Each number is 128 + 24 x the weight over its row's rms, rounded and kept within 0 to 255. Layers, rows and columns count from 0. Numbers have three digits each. The size before them is the row's rms in percent of the matrix's.

# k: layer 6 attention key, 384x384, rms 0.0955, rows 275-311, columns 96-191
# q: layer 6 attention query, 384x384, rms 0.0909, rows 276-312, columns 96-191
# v: layer 6 attention value, 384x384, rms 0.0754, rows 256-287, columns 96-191
# o: layer 6 attention output (transposed), 384x384, rms 0.152, rows 256-287, columns 96-191
k275 092:121082111105123143108156185135119078170150149151161104158117138133098118155178164137070160157169143105103162198126101164113118175117143082159097138102116127137134087133112160150128151138148108092128093128138104145117121132159096113126108077095067135137128131111125138111135165103117138152
q276 098:139129097149129117113161107089149094102117113139092162155152146121129126096140141163149149106115143117138114114149149113160128090134162128118108134127127125137087151108111164083122067105097141147116115128089147184116122112099119109118104092157095101133144150106167163119114134104112143138
k276 100:131132083099162113164130158162172113123179113140124089128120100138152140134112092121105129109134130155144132091108162115150135116114119127136126139117124150124170114148132103113150167118170133129129167114151150114109108110151154191133142155114136101115149115091141103168129134113128102114
q277 098:178109116123128117130058129133131090119129091120111144153075089148109114095111165087152124121094139103164118169103138163132113148114123129171143134091114133157115117148119129131102123149118098125142141124084107107141136056117118125113093129152115149095181140110131127106161146191128119173
k277 103:102115130108125087130132129109087139063144148122092089117134136097157133187141142140102113144145169135099151080136069098164134134115104088103118088150134150143128135137151146123136138094176116125132160125131119134124122131137151104125132148147083117143158100109164092121119136093132162114
q278 096:119158093126126149178111111138137136117105132154124130099095120146137149167117134122169131110130144126146150138150096137171157071124129170070154162137098139097139128124160125104115182071156096156074140137076129144134119117118106085106150146115151110152156096069153120121155131154070112148
k278 101:122088087132155124116117073111144143128125102154118100139099117092086095167145122116147126149136131141139130148135121145081111138120122115144111127120110114116132129130112148145144114136100129163108123122142139081101110131100140140154135132120158111124108115114152171110108141088096091112
q279 097:117126134113089160160114125169127104101101123141132131132139127171100157168183183118123142088157146140096109137107114117152093132086137106141112146138131135148137128136175124102105180113169147148172134132137141141094106157134158115175142059133127160093101134145100160159146135120077150134
k279 104:150098122112127104102076124100101111132147140135152098137119135133099138100097118150116133195129134154139110106157124107099128130159118113138123138138119083147124159117150182158115129161126142131069126117137109083102140128082160098101127160126156143153146189104098087128128165127158123149
q280 103:140124135104147142181156137152106163134153117093127146127150103126102124163121158116117129142127099158146142130156149138121149169099134135208139063121126128115136136092157163090124131117102105105109119107125093096138130094146123146165140132103127105108117104145088132159076090113144102143
k280 100:109177113040142143152094166082134119120150156128064123116138156101105132127124142170164060148113149104115140166111093148134101147135150131141127103117155118104163082167129138138083142114120143098165108160154172167139098145155167137104142148158115075141086132122139105089146114150132106178
q281 099:096100176158153110161115091116150116110106123085088127154131118118128145132102097108149139140131152113075126125153126119140107166105203084132109083120124137123140099097153119120129162110145139135155142137110136127103144165122143147117112121151128175158098129163132135133125141121160079156
k281 096:156120134156079166120137196130123148134134115168139130110096147181162156141118119120102116132130135098174126094155125167116099102170102149144174158145158143133122145176111124143126151143079113129081162171132139124104096132128128076116137134139153115094157136149128120168127076109162140119
q282 099:177087108154099122108094146151153112138149156108109143156089140120134140112149095107114124141118114123155108113142153103145091071095126102126143145107115151107125126141163150129148160125137154149121133122122160108110133128060158148137159123146122161160142111137077124090099120160113160115
k282 096:086135129180101123101132128142107139127134100126149103118149117129107151102113122142133127139140134107128146134119109165114142189133152162088123098144106101138113128128091108118119146060102100111165140158096117146098122123087129114167088101140122137108116133133146141132148123083102158156
q283 098:125113114172088160172119121133145092125131149104138130122109111137125117161156101148145152110162101096145106131131155143150146150162133154095113141170148113111152132156128106114129146131130157123150131137165118136138160108086067107131146115138106113146147081147148111154127117145141138088
k283 098:166090118124148105112082136122118137123133126105092124131129112085125129097136138153126104113123134120131103085158155141142130164112147103149067062131095140162137160127154134159142090121171150128167113123144126102115116131156147165109091131129144129121084111172106138157146145113141070100
q284 095:149130143104171151213117166115132117135130145153155126144146116079074121135091178120114135138165081097150137107131115111110160138084150145137118160144148122135143117112120155108147137154146102090140138162125099131088099117086165122126102144106127123133159124115131130127136119144129156133
k284 100:138110122136108100119147154116121089091142141157138119094112129113186160063144132158159100100117145132114149164133124163070128165163130126116130095120172104139126056128145097116134107117125106136167112102130140100107122157159106144154120181102152138107086089127117139122139158153146105125
q285 101:105115096115132137139149089107175117130128137157100136137117139148177164122146154118147144093185131079119168090100128125140117101157146085125150120123101115107106142116173093114131101118125121096116147138163111114126107126147122163123141071144139116173206105099112076111133121178103178142
k285 099:067114156151151123158105138123103113157142101112157122194124108113163098123132128133121113145089103150130108130154174212130098126115144087137123187092155139162130114148129152137121112145126119137096102185078151160118110126141146138141121088117098122140138139146156092078139167165104110131
q286 101:143151129124110104100144152141168120170123210144135134133098132164119109103139112083119097130131132187130175143081120123129136137171139132140131065163137143154117107144079111149123132116149091135142128132120091137103134133117155109138107107104155145110130130116089083103132129118132078139
k286 093:153098109157096114167127149128171091140110131169113145109081153171121145091143179160129126092099123126142125089165099149098121137136124139095118181139149138083114092132126110153131064109141150114138104097144138110136114127150113129132113098124094163127163121112106102151118174115132167079
q287 092:127108093125160062123130114126095127081119151111111127145151110101104141142144080111154114125094136160111146091109133134150144167098135127142127086163162130124152148115051127164157109171162145122114177125156129139127159136147096134173121128157147128152129138121110169148098125113187173163
k287 090:118131163148123104121129090139144136118112083134095127086086101135107123130146080084129118117126100154180151166134106146144100058161162152121151158132109144109148127076154134122152157111150117108179058141184123115191148131117148120116140159157121127124173131096117114107144134156161148097
v256 102:134138116129123127150141120139115107109117091109144126103118146111135122118124141150157121145090195138171149154118148122123126129137153155125179129114157162154126123123143128124144130163119116210131109090110111117117087107131169121127141148120134172112084151162114126111136132131126177111
o256 088:081139136118128121130138167105118165126127177145099131098104169124122109084141129156120117123102134126158152194115172128130165130114131139168160189131120134141160136161136136113142145116085105139094127135088166105090097087144108101112103181124151128140109145094139144136118145112103167161
v257 116:109121161108105138158098112128131150087088199154142152103158146121115087146115114131128110117146171162116119117131124163151104112103111143118203123138129130109114128131129122112065107144126125165090126085104118156127131116156118114146127143146108083119091154122155115118122119123132151183
o257 107:088158160122106110125129143108117100054113169172110118144108127136144125128093123115196154087109190123102141089152054134154136125125112080146173116117117153130124094118125158088082144119129119156066089106141100140139097167136114140141136144118126135126132106139119117092155124127117163166
v258 102:152143113171137121119129124138137067144162109105137129135103117133162177167090134136123130120143101109193099114175132112100192145093157161160130108150143109155117125126152109154120110096138126108172131108124133102111121130089130144118164181162137144122186132092151133132131127134151088125
o258 099:157107095126151103160095150157093133168112170109117137129124133068142121143138116086092142103165116150140125103171137168154137124165104136141125123095159108157133172115131135133145169112108116071176165086142150134169127147114137115123153161169138157127126121090143113159111155163156121097
v259 105:132162104122143144067158116149149117154169109117105112150081140133143100130108119100144122106133131100132178119111130133128117088117098113113096123155153120119118147136139096131151123130125139076123106105114174092186111139100093160081110111079133157143101153102094111130114111137141143116
o259 102:143147126074097118146145110127136157138162095164127111143093113175121131155110117135136122101139094113124128107076115136171114134110179155129109128166089080132146190102133130088105154166144106113144076114157147123159122140145134144134127146111144121128113147098131134163111137159158140098
v260 108:029145168084127118118083133146104082140117118130134123150178126156068121133159144127127127103090068120144106099115133139108135118147120109096112136117142076125088138161132090178132142118098128149158130151131140140139118134066128139132143132127112137147112107094150155116158135106096130166
o260 104:119134137122126180119122157155136157137162157118132090131119116131044153137100155118121070102099136100106107125115130131126136147133130132144148151105129116099114129124140109128097141115143108107181095151138141158127112129071132119117095158101133156106128085129140121118179097138138158167
v261 100:191129105109139162123109147131114141118126110108105161108117142119123139142113159106107113153124103083114120124111133137150122116137130129123098107127137112096116141108159126159126105166135132117144106128119130095146135158150160154142175155073148130150091120089099118114134126123107081085
o261 095:166117125079112173145137144129132141174124126116119121111129105120095135114108128121099127141105122123113128151105188122137153135133158156136120166097132083093155116170120096082145128114083132115166072130112171101121117138159139115117168154098116145134115156126122164142114156151105093134
v262 104:204142139124131104121131153120125121110136106092110126110142123145110075117156128124128185143139142146107140132099149151142128126100148113092113176123125123128106130187180121168105119123112130163103121156133141115120099122183102150131154110108093088137109123150147094135120100122122101132
o262 099:115128128131127182153164135123142086104124120122111120099093148120151096134111154151138127137128100134125143123114106158137151173120117144108105105119076172150128124157192172127177160161097135149111145146182158126140092165110143155115135134138132135105099147128109134150160114112148147079
v263 105:110109132159129129148106130144125122185134116106115100139124130144116141161136080144134155132087100122146184124138123137110114141142162154131168119129112127124151138107120105139155110086129137067131120072159109109109118122071128137119124135158115131121164126121135117145147120116147148154
o263 098:114162130194101123111153124131111092154147131105129137099111118111150125155160122119094101131066117133138100149147155155154114112166122133108124142181074154094100154115156098117125084118138156076182176131131128128074140139118099143097125136162118150125121102112099102175117123124164127169
v264 114:108142133064117132138165130123134121099154153075136077109166125094127137114091129121127167114119104119143087146144146133137139132087093129157139126092123114120131126138118160125156115139100137145124133113132139088106095142109127164154158133136093131121127107135189125138108138122141115153
o264 105:124102159072127119104144139168131122116147103107167081107116132112116127113182106104120191148146173127120129046154107119097115143164167125141149108129146105099119142140115103157084147103102129155116098091091132159109129079156129141132135120157136144114141094140141139144156162185129109176
v265 110:109128112131128172152162168081101169134108152165147161150135133115094133171109117131121159118150150127151123140110125135133146174141167114140107110131099127116170118119135132133091171130161101168084123100133101177145135116157112132135081151126140162133152125125180181130140157103128062158
o265 098:122094183142162190115167098187096084114098101127149111130140089125111124167120145093151145105105141119151119097146162140129086129149118043144091127115131121111116092091161136144161116128162151174101089114151124139139125148145132117141141151116135136117127135097129185152108193122108101129
v266 104:125120154107124051109139134140163134163129108141152144151101133097114185123067148104139120094143160130160082160129100146109165077142163162137132126102131073140158128153159121114133145158122151120082119108137133162131091126091108145082109115130110135091105118154097115111107108126114151161
o266 100:141146161081096065128110140099124151168117113152140096128102110147142133125154098176122173120135166118102095122104116104151136110150123127156129131125145076126148106112128104172135119122176115123130073134158150106111102108169167131104131109161124138109124155158106145129124149148081130108
v267 104:113144160120134128124118136066120160093161109107099135125167125139128123059112150145131118131132099101116179132115132109124132111111122117126112121134105114099139142135174089139106097165125145111165125104123141125150127125116108119148113144146143116142086134158114137137105110132158132151
o267 098:120112148150120081138113120076145113104151119083144124120118144116110147123148146122103118159119133093129123107140093110115119130127136138060096125167118167098113106089125106183111148173135160120109101092089133119100107106075132152104109146138158113122110155129116153123141115153121134163
v268 102:151165147094130063100115132144130063135168132096108103128145132145123078163130141140161117094121148146139085140137126118156135117121093105091171151098128088114166114121139136148102100119126154167114122144132104177102139148138113144126140093090117072113108127105127135116141160108130132149
o268 092:103091122133121123141117148130111136129121100123097093142101116116134131156147071138144141144112143122164131172124147133140138174188114091109135119207124155138130073120123130138110147128106158120093108145103129160131133144107066152165088116141164092123148123141112113154149137119115148122
v269 100:122110100137154088111120138137126130126165153116122098121106129130116076143120126123125144125137123075108166127160134120103150110134124094127097137138127121132114133151151144124108104129142103100130126102126177125134133138103080117123131141138141110139121117098168144114118136120110169194
o269 104:122134131144140121102133121157117093090153105118167082119140083139163107146145125171152113085110130137137144123133109124125115112130136168098116130115128122109147136150162137132107132158181168129125111141102081158121154144129148127121140128153133105124123126123141103150114140104141129152
v270 097:133115097133132129152149124136125132132159150140144171126136148120095099124068167117128077114132140156136115142158133125130166104147140113157141128128131189129097131121108140125132140123124106111108146092144128132120120145080107166150153088157100172091147137112131061124150106118101173085
o270 099:092130127117135073191163167121145178168134161144130107057089124146132141103099150091177172110161143134123103176153099112111180137137134142116173159137086154146141145161122136134116119114079151130132123122084095129155098120144158151133140126148113145121157129122089126101128118144131121136
v271 112:130127093133083126107170092123136114173114126135120099123135145106142169108080133135152137135078138161115116122135124105096161155129159135167139138086146147097193118088154149139099102095117120133157123146115165134119162117106150189098143145162078136072164135091116122129113148132159153148
o271 104:081157103133119057094104092119135089136097111108096132145110142165109116116140130112128134163120135159139118084106136098136148136119135111135104173102166123161130108130117133100127105135125127127129239089137134127153177127116137152160109152165129144132139109080115103118127149125124194146
v272 105:142131115143127116138126163104132134158053119122131135099173113103146123131111104126151068090177123122179138109096119148149102111140106162140182177133144122136146134167136154128117138146110143127133135132118130106154161131058135157142103168125149140138099106152102137139097160147141116202
o272 103:134135141156103107104113118158114107169113141108137155183175118134082138126086132088163101135136141122141101104138114147155120131150105156130165149171136116170142145183119156158125134155093126113118111116130145084098127130086109134162100121127134109149138130156171101136098140120134145174
v273 106:168151162132139168148160119097148120128112101089144122139109122115152091104118120123117090115115115065152067113136124128128121141117105125122156150060129119140148133120152130124124096173128144180102141101141141097178132128158136095133123095115118170123130120233150125126113154143163093131
o273 095:141148183107148144165147164112089173107124122116126135118110112120176104091113111114130146173140136117142170149131119155089139158131158086183159148106105131118125122125147113123097132176144098152145142121081135101130150069146087132150141159121139104137142153158150141096122140148142152147
v274 103:136129147144134134120113133117129116128113071158130122141120136095153154119082180109124244134147078139082144138142106122177135101161084124109102127128122126142109148141155137134136184109104090122175123051119108158124109106138139125147107114110141152139150145148140108156148125169085188068
o274 099:147154166114112138130140145127112132144156129151128150111149191096128096141114101133128124108137111144115155141134092142167128108118107151068171152097109111100094098133161136164127153144070083155119109125103136134071120123142158155099153112082163106114150155141149135135135174143096136143
v275 104:115138121134129084128127115179133143137112132120138141146148136108144060116112140112138125112130065087100151110142145137149074129107126131073118135121103136138124116162064114101193126169133090129098126135140136126150134137106127133129151108136093162129168154137170144136149109129131116120
o275 098:116137172175112100133128168156156176082137127167138126121122167135200109135149102190184130150129120122162152147142169135144132131150124168140118160120083153102154092154094134103126138147116150101141203133122136153144140138129127158083153150140092113154169135112120144128125072151126144131
v276 107:148092141143108167130150152156123118154110113083151097118147099077129164158117128121140125111091146105104148142121121143137135142139119148180168150150158114160114149068083155127109129123148136096138119130102148204127110109170159123125116118149136074111123147146162147142094136136175137142
o276 103:114148124086139165156127127126116116160103128132104155135140164140167124118163120113089122151090119140087107144103132159102128122122104114119120156132135103101094123089075170180102125161143115129140110145131120179114145177163161106096109104148115116136109139162145087098102113155087129092
v277 106:135137136126122140096142125130128097130115136115121117111110143133145131135143090116110123110102156111157117121157118103092127134140106118143188112075134104097115134101109128098102101124092139143112113199130115111103164110135115121121159141128115085098118123126107128121132153134139066167
o277 105:105126079125096181117138111143143086134150150124114111145145126137105108097093106100120140133124134108146106149140115082101142120141166093136134124119158095141104105130109165128104119131146145142127160146104124131113175095106120114131140158149091132161123145161099131110192136132143128160
v278 115:119085106123123181146156151114133090155138107133137144125164098117141139130123148139131173112108097166092121133160130132115131111126141157186074156123120119136131116106080123150190118110106124130135124124131155132097093122179166110075144110145132173095171147143122139137104123140169144076
o278 102:100123152078133107112090137160116082134122089144142122110140093127141128130121157151125147121112120148102133120129137118123120113149147180128131139100157104056092118105122197153117127114086105141116138131097179123135137136114138127136123129154109121063152192135136153160104141110157118135
v279 111:114134109121107184140165106132162136127131136141128133087139162141114073119124124113121136102111148163117176119134115165138121126138183092113120152100141158132129108116125104182110175180115135154123136122141120143112136101090115162123161087166128124130108132074106134110107101161110135131
o279 102:088138111066071107125212106138156113143141134129131125133125157119131132132108156108177145120118133162104125107138127170142136134157198094098163124098119135170126103128127095129123122169104137118128095139191129135109096139105097150149137077175127138113109131132106156137109097134119133124
v280 107:123138106105155066146104142143115152118161204134140138129130140109090163125164147128145123098134103113176128131119127128124141139129137148136099130190118101139167114125109106118134153132115121140148140089136116140104143140148092138159127118118110098137119124082145128112155130130127124191
o280 104:148111128140134066148125124171129143135086126131127112121104143157131137138166108104138112073122107136133148116152109153145124121119158160095142109184152071112116170142092069134131135157164105137126116137143121125122142150125156128137106103123122108116128156123099055119134118133112119162
v281 109:153130134116124097168123140107115146105150178151175135130118111094130135119080143134147131124188094109176081133085128132065127136102086128119077131104134105138092114148091148140126138145146113132115132106149113104127137147131142127134134131096095134140161134131105159137110134123131134184
o281 101:122124167048130092156134130104079163140105141157123114132145117144120163168119124136119140110122164147111152110071145143093128093149099125125134100155121117114145108145152100127157164136168151124088108103152151108102134107139134119110153203163153108184118147097119157111114160115148164153
v282 103:122118118137137103144127105124141125092143153154085173134151123152145087136117133128115108145176107151139134141119136089127111090080104137156103181136111141112095131136091107132135116130153111090087145125121110088117094134143111129182128095110122085154124157117151073137089126105132143107
o282 098:133090094087107129167154150101160119094127137151133139151115073165128151156107118102123137145147129104144148115118136108118158180146170166136171172124104106104118132140103142142110138111128135136053185115132135131075123141141150121118118148126142109117115091157101123145123121207153113189
v283 104:097099099099138134189155159119127121103135122106146145085123127126121079120117173132162154118171088144168112116153118125165092138114155125152094108128153103135126131129102105158123156139116123158095118133162158076143150153100100150104131125099135185151117133117108155119100138142111175130
o283 106:135091109113108102115135148160133140107144144153121106112129078134054117147109121088139158151132133158135132084103163132161094148131155138139075082159121125085157158120123073139145111148110116126123101156192159117133124119078134131136140133178136162110166168124089136140101157133097146129
v284 116:063128165144124113106109127126148112160126132108098120165134124147126100118144116130115136124110061094106106116124116166129140146097126133126082129103114102120118148139133124140146158131155124111101130121143119078157106130079090142122118127116073139100088130186166141126119136136116126158
o284 099:137121156159113124138148126135118107126149143145150120172138097092106116137107160120111154135140160086137120151172058150157088122102154154132117144174119176120147107148148129104111165101154152102149123124180128177129107105147131123152165116134106119136156104149131133125124145153165130164
v285 116:122157158125100101093138119166131114110115128164183146134168105080110134128078178129140101114131085128108095112143119142122075108138133141126117142113132120118085130103116103115094061180115141103090128071126114094151150145153102145116146066124092141135143129140096087131098115112108090105
o285 108:142105145162075125138147135098108164125155133091188124099125100155169157109093161080156115134138141183095087164147160131075137139141130157140108134142151117141093157131106092141111105136108130121114142072138157140114134130094171109138077138134092119143129102139118130162115098150149098137
v286 099:140103122111132095157091089126140150110119126119137072090105120110119123135154130109163067124115149089102106122118116151140089089128163104122124066125085135100107144166081130150135126112111141097088117125120132185166123129123125079111127132112088100122142136111094125142145136140115136175
o286 094:138119120108116092122076117150090133116110106123143091143166122089134118107121125137108094143046168111133141158148097142125110046119102121101146109144083080135151162171160148161117121092102145118117089160119135182116116133136139073141135131108100115143103153152091114115154100119103133174
v287 097:121153104118127107127108155111137117126170068094133189163151122121100100142123157111115115116134079126103139137143151117140172111121140134151106152107144084111111113163120152158160136075146103127111109118133133122140143087130114140165079096130148150111118113147142180120157124119090117118
o287 099:134137105096173131108136158153159175133147117096096129114154153132072118105169127092166121133130129101127139141110112152149110171162078139164145160081113096099167126106125123212156117134149092126161120145153137131150136162112137100096115105123148128077128100120144130166143142152120108087
q288 089:100135125097120131133165197157133114156128157152146121120159135124121130150130117143124131151105139154154145166161145141196123159147128146127147109088128104132120119108070153098107117109097115141122114134122118167104147094127145162116151124163145138118168160158108134119114127143123134110
k288 076:133124159122137117106139125097102165136140127123117095145129126126109158122115156142163144090113115108119161125144135133092133084064129125106129077111137162107161135119161131129124091135139164121139122114128095099129142172122164168158127072116143104123123093158160153149125145136147125097
q289 079:128119089129083091131136082105122147107114151096080108155158122106086104107140118147106091095074123149120144199158120146115153109114141140096182084125105174131115157167164110127082132083126132114080136146103118135167150117090099128140122122157097105109117124139138146152116124164164119119
k289 084:160132098126086160116149133111106148136138125167158141181116153121149143152099127147135136111138153171095112167118100095136123154080097137140134125117173120091129131125171160108156107095128149144129134132135114137120156079104094130161103131106149128182119118085114125128116130112151118102
q290 078:141126146112109128106175142116126138130116148133120134132166132153126202136136090141101163154150127111159112121180132142152126143098147159123135121151132112153172134096146152108138116165164084138125146101159097155152080188078126171129109147129177131146128152149099149136122113161137064088
k290 066:122115107161110155098136128133154093120115146119100113117156110119127098135176134092111112110094162161151113111094151111146113131148168100141127104105140111065130147156117116163140115082116161139126158104089213089122160134137119124117080085095147147125067091122132123108135144104126146103
q291 088:160147127153099134129137169143114141118087156159193127140155142139148098125155111139103118154110144121161125135176144151139093111109117148143138049110173144141129130126149178155095123096130098133106121097134135154123123147155143176135132083187213139132131161159140136105100143141157127156
k291 086:128109146137094147098150161115112140090133130112095151165138124064131116137084099140107148122126114154087113143106117136120124177128140143137132149121127139160200140120108116097162105068126159145134149095127126160134110104141095092098118162123158111131128150143121121127122150107149139121
q292 088:126115114124072132108142172163086118121115137097130136125152147123134152128157105155109127125127097122147132140181168185138132116119151100135127100144139118166100153106173194136149149124135102168109139111157123163104105154147133093122127122159173138158135133158113159113127143118103113144
k292 084:136122120200134086154139160154103152110159151172117113144157146086093132136093139124120100150178145146138142183080144128095135138115112163137135161114174125143160134146141119120121159086101186161101122158102111111131127117146094154121119142113144125123136106149109119165120118143138153084
q293 083:123125144105091135117133126108142104114127108115125124120117102161120110165106085146131101104128108158144156155134172129126134141121117118111110120112127123160111151140128127132108087142152143059082113122148125125092140147107136119105107111092131143119141118130167146155062139116111084167
k293 074:141104096157134112068141122128098199134151123181118111131133115099097125118185134122115026129085122116118156150102093163163116113134094118131099134111121135137126132126129159069152155137087122114132133143115123152139139130150135149097162099148119145128080114114101135156149140163086142082
q294 091:131074118089143126155113128086146151133148107126095142101066106119132120099119149082122175122113107136097158136071128149091141080147128115108121136111123152112128099159172156141133116121110167041124149134114195094138172130107131127108101141123115121129109121136115113132153127095103120125
k294 081:132128131130172108213115111096154084083149132118089088138120136142082109147137159140136140126105124128161162112124118190091105145135123112137134138120143085158116161146108074124111153127129074124126107150162121129121143109121145082148112107126104110117165140102135105129107109117112142137
q295 093:111160115121094145106112168153119152102078114153149133113164135136100166125107092146130132122141120112167140166148118177148076180093167104144114118165130133130125147080114121116091128162142094133102127102142151142082130142126154129146141161174143127134127129122091113106121132121106136129
k295 091:156123137151113116187142139081119129143172101135085140156167134098065143084103126123124105132127079168123098141123103175099138148096159138105114136090152130096116116144155149115142081154091140135105137111127101116156109129116090146157109166126109115095180163162158144130156126129156141084
q296 091:137126093107114077198144086127142203133125147158144112142143142117103087145134130123107140123117141129115152109091144160124088085140139082108081119157119166112126112154123128135104139124107132121096137165122155124165140096170121121138136170118073106125113134102102117178146130120151110074
k296 098:110176142132152100190097145085158102120139110182123149130130140126092158153129091152166162111153110136139121145102132159183133174125134134149130131158125110132116125167085114131165153170136111143130164119110124146120150123096136138154120156167171137099152158107118135098123086101108130137
q297 094:115128137111147138133110187172147133114111135097137116119139121128148144079141105124135133123129095117165108138170120123145109150135125165120137099137102109118108125117188127153087117158151124132091120113164166122075095117143155098114156139150137152134101138134104118194097112107134111118
k297 086:137128108122113157128156114134148107135141143129106093124114120126057135116120156116144089166121138099127133123112135209114127120083109100091133128115126151136125126186145111090133103120145118179139121095121155121170155168089110194096127164122098115117197145115150154117115150134130148125
q298 094:117141157159154170116146129126126162100125132121161092138084139095104128183121127131135134147111180170080114130129125157100155116140113159130132157143122100143109103154149136144167150124131106115158129139124173127134118150089128077142137084112153146144105164154174119141139122126140057136
k298 079:111109131155117148129138184135085126106149125104144146142132098122132126119130145158149137145129146136124162128149118164117158135110112130139151119092155138127127133103100158147139151089136161101114134143130171140103137175198100075086125138095103109118076126156156104150127095132112110083
q299 085:171130091133134113113165136134154193119110136182115078075148103079082139096143148124096149147121107144125148124102132163104130157149186140112134125154133087106135113140130118126134149131084153109093142143128129107112119135153128138138093125118157103092115129128096110158121123104063124098
k299 098:140123122117147121143113149125087123115138106142093103122114198125106142158161149149110127138092107111092126139104129171150136163112090146085104097104111111126169126156120138117143115118134100130119118106133138100173134122103114141109131171100121144093112159103118133138145114134144121095
q300 108:147190117070139096157112104129104111133128115103099152144145132157100104146122118135151130155149120137128153156108117149151096140110155094143116111153137130121157125114100097166107159129134160149133148148143099144140157122131097173150112172171174147115139076059122099098124129148135139120
k300 104:126120105154143088124168116136118157111121103115173102151161153141156158117128116094104111147099176175132112115131148103130167130173099091093156145098130123142133096089125069142126148121141146135089121149147123115153126128170129122124138067139120125127118116132112122087131147143107134134
q301 099:119127137137087158135097146112108104117108132125117129144062118095123098135137144164139109109131176105127169146104124148108137127111168114134129115144126134112103128135126143133167124093117080133155115134130103134144146123108114127110099130186122076100070138048143132148138112108146082123
k301 101:118169147098079137126157128105174173076096128125117135163095096151091134101068100084165180099136139128123148113128128145136131130151133102169152145150111134143117130121116109150124150122145167112128135131161125139102093148136110093117118143137113127155107125144159106165131094144111141123
q302 093:082132148157148192131150148144118117111162121126127117144086127086171102148133142139143119122154143149105124119122127138122114114111118129129136137115142103110128133137142148144132117133151171148177112115128155096123135167100104112120107126131089095145124136119179144109148110095134129145
k302 110:118112146124120144133155081116156135100130071133127135167131169137140132140136128167138167144089145138099127129108092089102140119173085114138161172124153118106121118158130131169122077114134093090101102164157093131145113156103100069084147148122116138139120139132123138132145088144130102105
q303 107:146119110139130153119154165119126161084097117085129150131103175129130112131135105126138134113139089120164106098124168163139175151097100136139119140161134142101131156137216131121119199116127174098104123111147124131129146098174129152140133109109143115068153133150145104154083136136109154103
k303 102:144182107102117132148117125100141169135130125106093124155129139117118120133085121069138169085121121116101131143103147154139123136147114080157121136085111134137136162142114079166151124162143163123159110098137130128128095152122076132152166150127093146126130099129112144129128150156112125107
q304 134:134141135119143150146123163157092148120162156143128141113152128112116124185091116144145151141129127161079066111123128119111136156166162153151109122138127165122081121135112126122099083136115107077119131134140104136123116131094131093140151141076201183166126119149102114139123153159147136131
k304 152:131203098128111200149103080140120176173141118118150161131099129134131141143085169119125097141144107158097129082128171105131136119140113114127110133133166099119131135140128137122152104061102083135150130150155107107108110131102129084170127105113103102118135106110126161123140170131136128124
q305 122:144168149129114105114127113109122138110164129092171124094133144146128133119120115137121186128117120103206145113113126121141131137096152199160148106150115117137149139130134085120106102176144107126137128179123127108128156118126139112132145126123137093150123136151127132130164112128113114154
k305 138:147128149139103116132177120114132136130125136136115141120148210126128137164133122156082120139155128116120131117149158098135166115134123126169131104097140097127099142151174162124131092150158069158154135108155151133156127121114122108126126150151130125119080124115136081186154070122134120135
q306 135:143105158142106121124104131125114162151126132082128137067185128141135120113128128123137116112075132126110100154155131117147121097130143142124117130124102132109185145151139087148146135159101117108099121136151130165092094134161174150102091154113168110104149151069108099122136107110128116117
k306 153:121119163134121091108103108126140097170134120079119155130083169130167119112128091169138130089170101113140127106126088140116114104131143114109085071123103120105108157100135126173151150125141168150111119123116118132107109107126094172175130102113114124139104123119104133092159103109145148148
q307 138:070120147097127149157173133133101137120161159089182133131116123155160115148120131127121133111185139151110075129092112147151134154159113122136100130113152130125144121143134104121149179099114141163146133145144147120120162091109188098123161125110142139126102128100149104144114125121117124128
k307 148:153156133104087143165107124133120167081143105143129135150119085138144119101103143161137127145133104136108117108143111135146139161144147118190097155160123112120124151106143109120155132121128128067119093139137132118084165101163135180083161079143119107140105140131095137136139138181172131131
q308 137:144112080125123115122123129115151119134109144150176094092145120091115140095147137110115163141065125125081181141126133143144142134145143128129072137131116124101068122122115113126112133128130152130173120089131110144134144156154111151161139140145127113081104139098103152137125085142139123091
k308 145:122156172127137138130131096148147152087163114125103109120127128136102107096136125134136111090122125129145109145152138144132097075144107155117125133177161141119141182136097109126125112081124098147130078105119140130095135128147117130118105157128146123111119145136131142111143170130123162112
q309 140:155150124118112130130105087124144163141148147093059107133148128111141153119141090116120150130164123130104092146158142135123120138102130108152107136139107158107150139119101122165169155112135153121114134122134104101164154121144101126108081173146106163094092153144136130133095120115139106153
k309 141:138193140121146111128202076090162130122102125122173127108131126132098109152080128141141116064108123104127135146134148083107116128102121103080095108126128133102119184166107163182108096191123066084139109147105089144132190101123154110110168136141094138146119130118134137131136159123152121129
q310 131:162114113158163092098151120110109130094152108114133178124112131107125209117152151135098129130143122137131189131126128128139144192178123143082113141111087121117132122149110112125092125126152125152089121076114129131146128116099133100141094148186076151077151128086117141121099142153128111110
k310 145:108148160164124158139146150094097167170123110126131158123107144137145112147181127132146115144123131123153122128104168134169087145170110117082165143140137105144119089137098102137127146177098162102122161144128152099102115174115177082126109136127140110112138116082155098162141157153123135123
q311 136:157116139129111107130119074132131128153130144133144148157137144107152140063150095138148078127121147115097117107125130119144116092064094144129135128127138093116118123136119151119115129161124132122157100123133108145103135117148145144112131156136121138136164115092170180155134130146108147118
k311 154:129140143081163132131087136120100111124131106132150158138166192134066137152095112130157100127153125121141107105124073136079065110112135151128113158124131195115129132098129130136156120147153158109127099114100130158166138119110169125102172130135136119146107124137136132124137173115107127139
q312 128:131145101114110132140133097142120138152130150080158104157145124167182112099108151143115157143091104103159166120078133110100110106124139104114084146129135124111084129115140118124122130107108147110147124112129103118127104119132113119109144147056155108130121090140120148123139165138084127127